config.yaml
num_hidden_layers: 14
hidden_size: 128
num_attention_heads: 4
num_key_value_heads: 4
head_dim: 32
intermediate_size: 512
vocab_size: 8192
hidden_act: "swiglu"
norm: "rmsnorm"
norm_place: "pre"
norm_eps: 1e-06
positions: "learned+rope"
rope_theta: 10000.0
rope_fraction: 1.0
qk_norm: false
attn_scale: 0.177
bias: "none"
tie_word_embeddings: false
parallel_block: true
init: "normal"
init_std_qkv: 0.0266
init_std_o: 0.0
init_std_up: 0.0266
init_std_down: 0.0
optimizer: "adamw"
learning_rate: 0.00299
beta1: 0.9
beta2: 0.95
weight_decay: 0.074
lr_head: 0.00794
max_grad_norm: 2.0
warmup_steps: 448
schedule: "wsd"
decay_fraction: 0.789
decay_shape: "pow"
final_lr_fraction: 0.1
batch_tokens: [32768, 65536, 98304]
max_seq_len: 512
doc_mask: false
train_tokens: 255600000
max_steps: 4259
dataset: "wikipedia_en"
Each number is 128 + 32 x the weight over its row's rms, rounded and kept within 0 to 255. Layers, rows and columns count from 0. Numbers have three digits each. The size before them is the row's rms in percent of the matrix's.

# layer 6 MLP down (transposed), 512x128, rms 0.126, rows 280-296, columns 0-127
098:169116180107127124110099128164136088198103138198091086086091096086123094095078161139175157186112142111191128188133144173111111202073106175101134147122134098184139132144108149098165065122135072145099122138091112166103118156105191151119197178096143161135131135095179156188134113165122147114155096094138099132142126111157121111146105162132080092159104109142174148087108099113109128115091
096:177107119132119136097121176095103147156101143144133122125132081138099169052198053139128177103119112059172122117161155147086116099140123086158119079120099191125115118159154100105081101160145207074110192153110101117093074129127096159115090120124102129110118117113133099150137164156160158179104155138146103126129134175112128111152115207150123132081097070102131134178096165168087089084175
102:156140133108196108148137091148097085152117028128139143094098103200091122088176081132191195180129150152103097115144136138148125085173085097128158145190156117094138067109151158084105126127097109160160159178141128099133131196146160132107075152081141129138125079161133142156164106147140203076170143132116138121094071102136133139115117133130126168070139086114126098143117114075160161121136
096:146188079119123168139088079077144152181075132093133135111082180114133072078120108113136128117089165100181143189132155165116170110109084142183123157141107163124162092170131165111187097175155046164130132132160091130128089169128157190093136135131141158135059173137141208114132134139158090099171127157156144121166096109094084136162133106087115083158125148116098118148112097160136139087121
097:141080149114079145125108107127103156093143104122181136152114143066123072119146163089120151138118157141090172126161150143116127149165104097133153099179084117146079155197092176173132099097096149118040127154136086172149151090112109127167108127190144129125106142154091134152137178170068081095098093148123107096135083134123097135176121099247163128068161126167127130137115117088163157152153
098:137160135113155121075089077136104178125134188107138135142135124143148130072138125115080126182114128076138120151144165152141100143182153120153182084142121100111107078104158134184115163183135118108132146136122116152131067079162193154134134140124118175060126086095105116119141155088173114131130135161109142112184105159107093129090089126000117144125157126118185095107118161146121114064057
100:157073136115108153099130079133151142131127170179148089148192086124157209084169110144131086118169135120076159147156136144155148112136160155128131123140078130073099138145117084133080141149126193094116062165128144104181117093074136122171090098113185147097147115120127082144079124131120084148161166140135102194098084115111110094076080088082109064108114112082071172132118156122106117151174
103:163113157112153137090096117161155124076099107120104110150081109133117129104175131120102135106127129127107040149101109167126148108063131164116112172089156111103143132120127158124087114165176117136107149096161079167098117107129045154176095110100160043187151050126132116170128118141148098116163123111099114149142157103091150127139115161074090115154081089104181206141192168122119163195101
093:160120155109123106179150107152111128109182168094088173141098145136026119104096159111141172185139151142098135067153217124158128095098136070121172122148110151120145113126148081182082131157117112147148216114183067131107112154195102090177095113151097125209155116117158118178076121136145110150163133080101118154131119101165141144146135100159096108178130136147141132129128140137105094158110
095:132116164124118180098148134135111140133111152129175176140106134156114160088114188123110140163117135084105171142154122105159176136144068155135132110178107197081122154138128222104115126106171082078140143138150129132143053134154125115101102151118160211112095093117160114109080170140191095172157194179108140146150144126117116096119137163057188128081111119151136113178085083145193122135113
104:175109091082192146128119187144114080063123091092080090139157142129105158185191159089136109128105127105089106100134128146152182148138129136180125091189104087145147108083105150142127207175122169074101145123152151125160107142092146134150077132118114138163127155123155110077073160139126117134096118155102116117078122088106146127096117127037113111089194182153123135155121100143208147104112
098:167167171143174100155118174139097149123118148176122198054173123074171165160155157137140096135140141129133134119190044180118150102123131073095141116124148117163170085142099149132130137074141111120127150186154128183138141103105155148171113126161132150121157134138147139163083112155168100138108171166075148117136107153161102214065149128121184206112096098128105121097096153180102126145166
119:150108154101140150162116182142125169110123099138146135115167155132133116098158094111178160110121194088088084102207127178110139144076134098141094146118093088136106048125133111099128175100187176097167153128104151133131122118127137144195152140164081134163129080063164113114057119084166090115068083169116101085120083120164145098169125070078148140124159109132132153104085153115093086111168
104:059102170142151125157177108185131084158095139113167142075120195126106073132073179145110105072133146104143097150095094131105105107127135162081083150112140141117143147083128209138136134171127145115148118120111112091096126166099118122130149155166138132145165161141160119146129145136091157158155137119177152110165103078159101154145142149168119092136116211091160089174119047126095231173121
094:154092099156160091166058172091125112120119099160160071156109115149097166147160164139172105180077148110156110079114174108117140141108095072082065084144151132101138143109114102170127138115112086157073132109160166070141091079099091084113080098142083175094132138132118085153131112099148062133116080143138112141119144062126124140168152119128130169158126085112155222130135186107125120174153
093:153140093092176172167135179138101125103100098094156114053107111145075115138131164089145155134155113112096124115098138101198155159121105171158127160133131170101112113103098123111131209076151159169121114126081134114143058090103146140106086093127149188215163155143063118126167098134146110162116159121090109134124108167160076089132111119063121152120154111085135188182131134143134088058140
091:103114151116156145211149158173118169095127114202139110188072112172130117086096113187115083055125080127160140139142105143083101184118186120145119153124139151125094136078157107143089173145120108080105151196191163116126102121123095084155107127154139182122144124145121116159159082152161152154141129157073151131107094138100180139126194130117113100185163147082097151126091132068162134121164
# layer 6 MLP gate, 512x128, rms 0.142, rows 281-297, columns 0-127
095:122137077101142124203145142143124139154097158126110086098113160130152121127135176175161153084133126214101142068106152145129128160113079115104095145079113172109125158154128100139134243074116168121139062128175136088120151153094105156086113112127159139157163146147098158128103138149066118164135115139160153156154096136099087162157114171146202168135186110111201159139111080087132112160121
103:141094125132189159148124113128109137134116138150134194132153110142131144122111174114156163150166156147091145146100166109127087117148140172054092103138164123080074128079200158057124175133093085149096143141133093113139153148147130113128109165128156172158125116137132132106105024157205165170121160117090095071084141141232150108118147111164067141113111154069160151103133101140126100126114
094:107170088140080075159107143114154128141113118106120132184135144081072178058079118197179072095092127098076151088146187156134094178101132115088079142097165133087083151131077106145127139142091142109108097194095099144074094120175115120098063079126102123147128107136059137119127136098113134099136145129155113155083173152142116152129115117140160146155164105089134120145103103152066080078158
104:146099114158122115111123133149150161119031128083134113123117141141124085077100164133157135065078059187090128189165155109105105134140151146156166157129124116144184105140132106156200118128170097170107077133155127103103147097127108151125102141059194090171114125167161090141164109121093124177146147169135113209072181090129096145100119107127177116088155107044153142130147147140140125121120
094:063106106140154160140163126154124170071165058154110143142129085081150138177161116145160134146145120133112138122105132203103127164061160102100094088142140158121143065115090128142141128136100130110126107100114191086082170202109106131123158114101157079120153130096071135076177147129092133096124139141106163109055119103103155137125200098140074114144109109057190134146140121127107054162120
103:093114135148145113147095120159131090125176042095101107105154112104107125179181132143151094140082147176133145150128155087119065113097130130138145118130134073174097138154190161073145115129139131108155128092151122101149137161130139119127129212078134166147082077093078133135144157196123110121116089157161150175131148176195080177170234156185108120081113151123156150139136105135137132123095
111:152157142121144147154203181168138134093094144176169116123160131067127107120074124103089125168148102087109150148143135162145191153157104173113098105153136133082136166118110148136148135111135126135117102088077160111054081199136066170134115110166170093120162110170110145127179113129143172055125078111209188108134130142109089188194160104163149108125140115133187134113108110140100119114148
092:163077132155130133118101135073150098077156149117134144075121135147036150117102083120128100136106069070066113149129192106047121064122115087054129167099170184106114121171077120157165159120167108120163148176153131141140137120174127125142105134132122159148113136125105111141143137119120201131188154092087176126084062145095128179108125123128176091138151114098148116120084159152117079111136
099:114139138081070148153213138141183140130129092099173186084096162084135152109171127147137098107152109174093185129142068107091136130141093104106107116047096109109118170130118084095126182173123118128115156111120138117132090082145108116127153169169166172131115143056129060096145115101078115090078074129132141119182075146148115142185157149139130092181129116134123126108109105198126092155159
097:108092143151120136194165142083171118080118167066113145140137122122056118124141081154157117213161133160144149116155177130145098169128116191123146134114159165076188111128155098182116122127169135154113079138107107167094107108143151141074093161089144132119065139118139132078113108137167178136223143107103185145182148129106149168126143149167114106100117101113113066155115140091129078171166
099:039143121167165116146119137130101133083161113151202069150107117141069119064059111122152126115080102116074105101156185108124132116132099163080160127141146170107119117152129088106195158179099109127162130109133108135099114084104139117113095151189138104128128163124108150058124136100057137124128093077133170150189158131189113079172166108123076088133104102124151116077075114124110156140131
127:147062174169077124169142117125144168084136123127118220133165170052112143048201126185124155151170072126169141090149169150171109111141149148177112142122106105087153085092068116075157111136148141150157079142156158114124157136089137107154065166136151147078158079125117094113164143157143159135154140123109156179149140175110154131122120116146147087120122060109116126158094172123109138104126
098:135151123182158109185122143124122100183159102155138107160179073118120147144141141141129106126155105210112139095146066088134205151129148118094131132127125146076184091107088126114135151131140215201170129110160083124139142103084136144142065145148094098159064095144140161094131149151157154131118115149142105116157157105165166104121168105142103135063156140106093072142120194157039122122111
096:144147141140102113128059144151167130104155151094100131108116154152113084119142122142090128114139111127095104227127177125078107097134112132170139110148154115088172077142100089142169115145157142091164145147121140135195188123161137106138129097147101181084155069171165122142114148078114149142098160126072145112152047156105139183145112153134157189103124140126226138091208191144148123151126
092:145106169173153142148145097142097134083124152108106214176096102132148096105159143117125150099050095086095138120140123120132181158120196156128132181152186105142107157129091103132149123112180053148129079146171128064140115131139118132130141153103110157134157116110160109118151119166141130094126182141126123083192083232118074173144178142095144095084190102079158158126113145164131132106137
088:152140141150112114111123162109119158121147113169152154134104146071166103075154143185174126152085112121174122105145165153101097128095105100164144127139132119163126099103094174183144089139156108132203181132174091144111114127102125104091219129065176144083156139105141091121127071067156145102128077105114141182163114083106115144107036171142158146101095132162115147116098099081052132158154
098:085096163086111189146117121105158139075149144108118164090086158164106132098131094130153120115093098141152127195148077120101083109070122132140182143112117148119094121190134094209129139140182135124129153136119065158143171155118138124097113202130114148112133208135126122176226139112140153176142125146062105121142175083126155172120122155131137098126145150112094128122080173043093144119139
# layer 6 MLP up, 512x128, rms 0.128, rows 281-297, columns 0-127
095:140090117102119097109085176129147072133155086110134139107088118156156174103212115125175112077087125161141113135147105111114109098045127119107064109189121211079126167143183065146107135169181181094171140099071130126152145140110122122129137147131121111111098195133078144145120108178121150109071162137140097116132078163160106119157186150118122163148113161122113161097122075124089082121099
098:065114181086169080149102173133170049135136111088144087131151089082072185162123154068070143141136160110107157115151110145115127166117157130137103143109175108127105068157082128210172113127061121134173165113121142095101131158131105167184145110199141122116092072142128152140164084130082123169150132136111100106119132133162116158148130127144073119042160107098136152128099113144165110106117
094:108203117125183150106091141135186136121165052046201082139070134126094162136115122123175098077102157113159177162137106127150117057111099107111141088135092101146145112152105145101153139088109133123147210121134156211165087161170162143113112087172103101171119142173126157116160132078131095104146082175148147167180113117089149116158105147130140126087138138152099153104131120153094151127147
099:118135166098155119099141117105114155163119108074089135148186147141102102122183147138169091135124115089136144109100057139116074134138135132166130089113121101088148162084154130204124113150082145080155181136079156117190155085136150126074118166174121069096165117179133152063131127054122132136143179162133186133154088162140159127150141162129204142149085160122158159126172073089116129154079
101:111140106130106177098167089152134177112079058144117131105148123116147058100189145125114112101084078119121104098152115129108144107099162082146161107122135096125095079129170116182121252148098097142112091097107135116079098122056147129095143175133120136122186157159116048150104099175076110143134080170124144110134124121164109128114171135109121134216124134141164137118155062111131136131117
101:116128133116098140111105136103158149154114075084200120126128102180097155122174080122163107083117171219084206116134113110154140126148102136121116116139073116140096134141129098096094174105100096091102104134148151045129091136090126184160110152092080200135149104112119086088103232158119111137109124140197089137154108125105107128139144117174147146187142162132126085141128120142127060145132
102:163117100148187133152138144136147123096172143150136130128126222117121091129108161143133110140122093102146091094125137132154146075092099142126134087156109075192064052096115128164162147190163135138116099071145149200100123139151147139129105118156119070189170075136155102179142140034132120110087126099194132081134155106108117140153134135141152104123127201141151135110127118089140206106139
090:066150091114101128135126135154147153107153080025161098163096122115133114144121125188119109153128162164107147164112079088105104131137098120092131182176115149141156211096174147087130148102101056119093131129082173133123170165114087098190141141096160081164158126164133138084103138130141172157137183126155051143158142081141124122149122085125129054102098108119164166144148088131123080107104
098:148148113114106198146180139156109135141138132117175151102155113092094176178146146102170114128117136090089149122104085087140134101098126124056080118132093146054196169152156091083134123108166081111113180190084154141134155185141100124162144135111116156138146090108079134159153138140161131163137170189109060101126113115112120148115130090124186138081093132124168050154148147095130057185143
099:114124090149130110147133136112131120091150071065105126129128124120049178128150081072108126172181126126118117113151098126202148156134141208174116136160107110112180127120149166160112143174209128123092134136148143154143063154128158167130093080119151113151079100103172149104117116174132135139154105178113205116153119088088128121116151186130120122100166125098135106210059098144165071150143
096:206110083139114191124063099053092174106121122145090158147124147173178110103164190097153129088067114107151150137116081143125093128092166097135163199170141178141129147178097087173145165145092152137121145092160095116179180103162119168155157093122113086080117140118160156152167129102121133171148136113081172117125171076160091124120128102135092159112120158143147146148173122111094130068120
123:065147171078194112114082149118117154127162076178158102123138097075105174135139134162108128164118156114124121105110163146108138134106152099157064058088104066141125080156078179110075173109173139170140141062092161128149063115122166171116145117176108118085105079102124143087120089100127152113120113121102167110148081136134179141167186107127126141134109107154122071136112170152107079100183
105:092073099040123105139112198097163173142143160132112069128152128115089126180129133129139120178137141139142141154150113125105137141049121116101141162057131088150111188123158099145106147125136102111141106088112155147061120111130144131159131079129130110135139168080155108052119118133044133065180106175168151099116110105118109080182161094115096064159116097172111163131117134127137096124201
096:096125105142093170127137128181162140146137048126152126109166121117190070132097086168087123095150122160088116130150157098142104111052088138139144175158067186139172122133144170126127126095128145127164149115139135131120111083135130126147149171156116059134138151111147099104124178121054179173161091132126160140157169161102119119084157100126102097137135172117109154163106145222173053133061
092:161092091126079148159118165104137184131145151151147150101115134091117078173103150170180124116083167062166101138137084176199093077081162157142149158097096098099159149126216120159126142121092120127118104145138134169130147164112106113173099124104158114105060190095148160098177059106116135120095086058117143170102142111083085116116086130121107105084131125112180115182108118121151125096107
090:110095050125112131166139120194126132097122104124139124202108111133041147131146092113132110088156172132108121089093120129130112147114144177149108145077119124144134120139103131125103161128095156169127196140183144122151107112174114100128140077112138134144117155107113100171251179137185184167132130122157157171108092142123143168124103177117083185139110094079104126192078158161179135114102
093:139186062172155098121190126097155114089081149097157110129123097111112152150165111149140128120158189140160136139124049137127163120158092126157077188164152101146124177125161096085159167130116153097094164166176172112169166147154102170115101128121160137151147129114119054128142166120120120099164150199137152140122108090123156052193081156163129116118158143130134151146170061124133054143160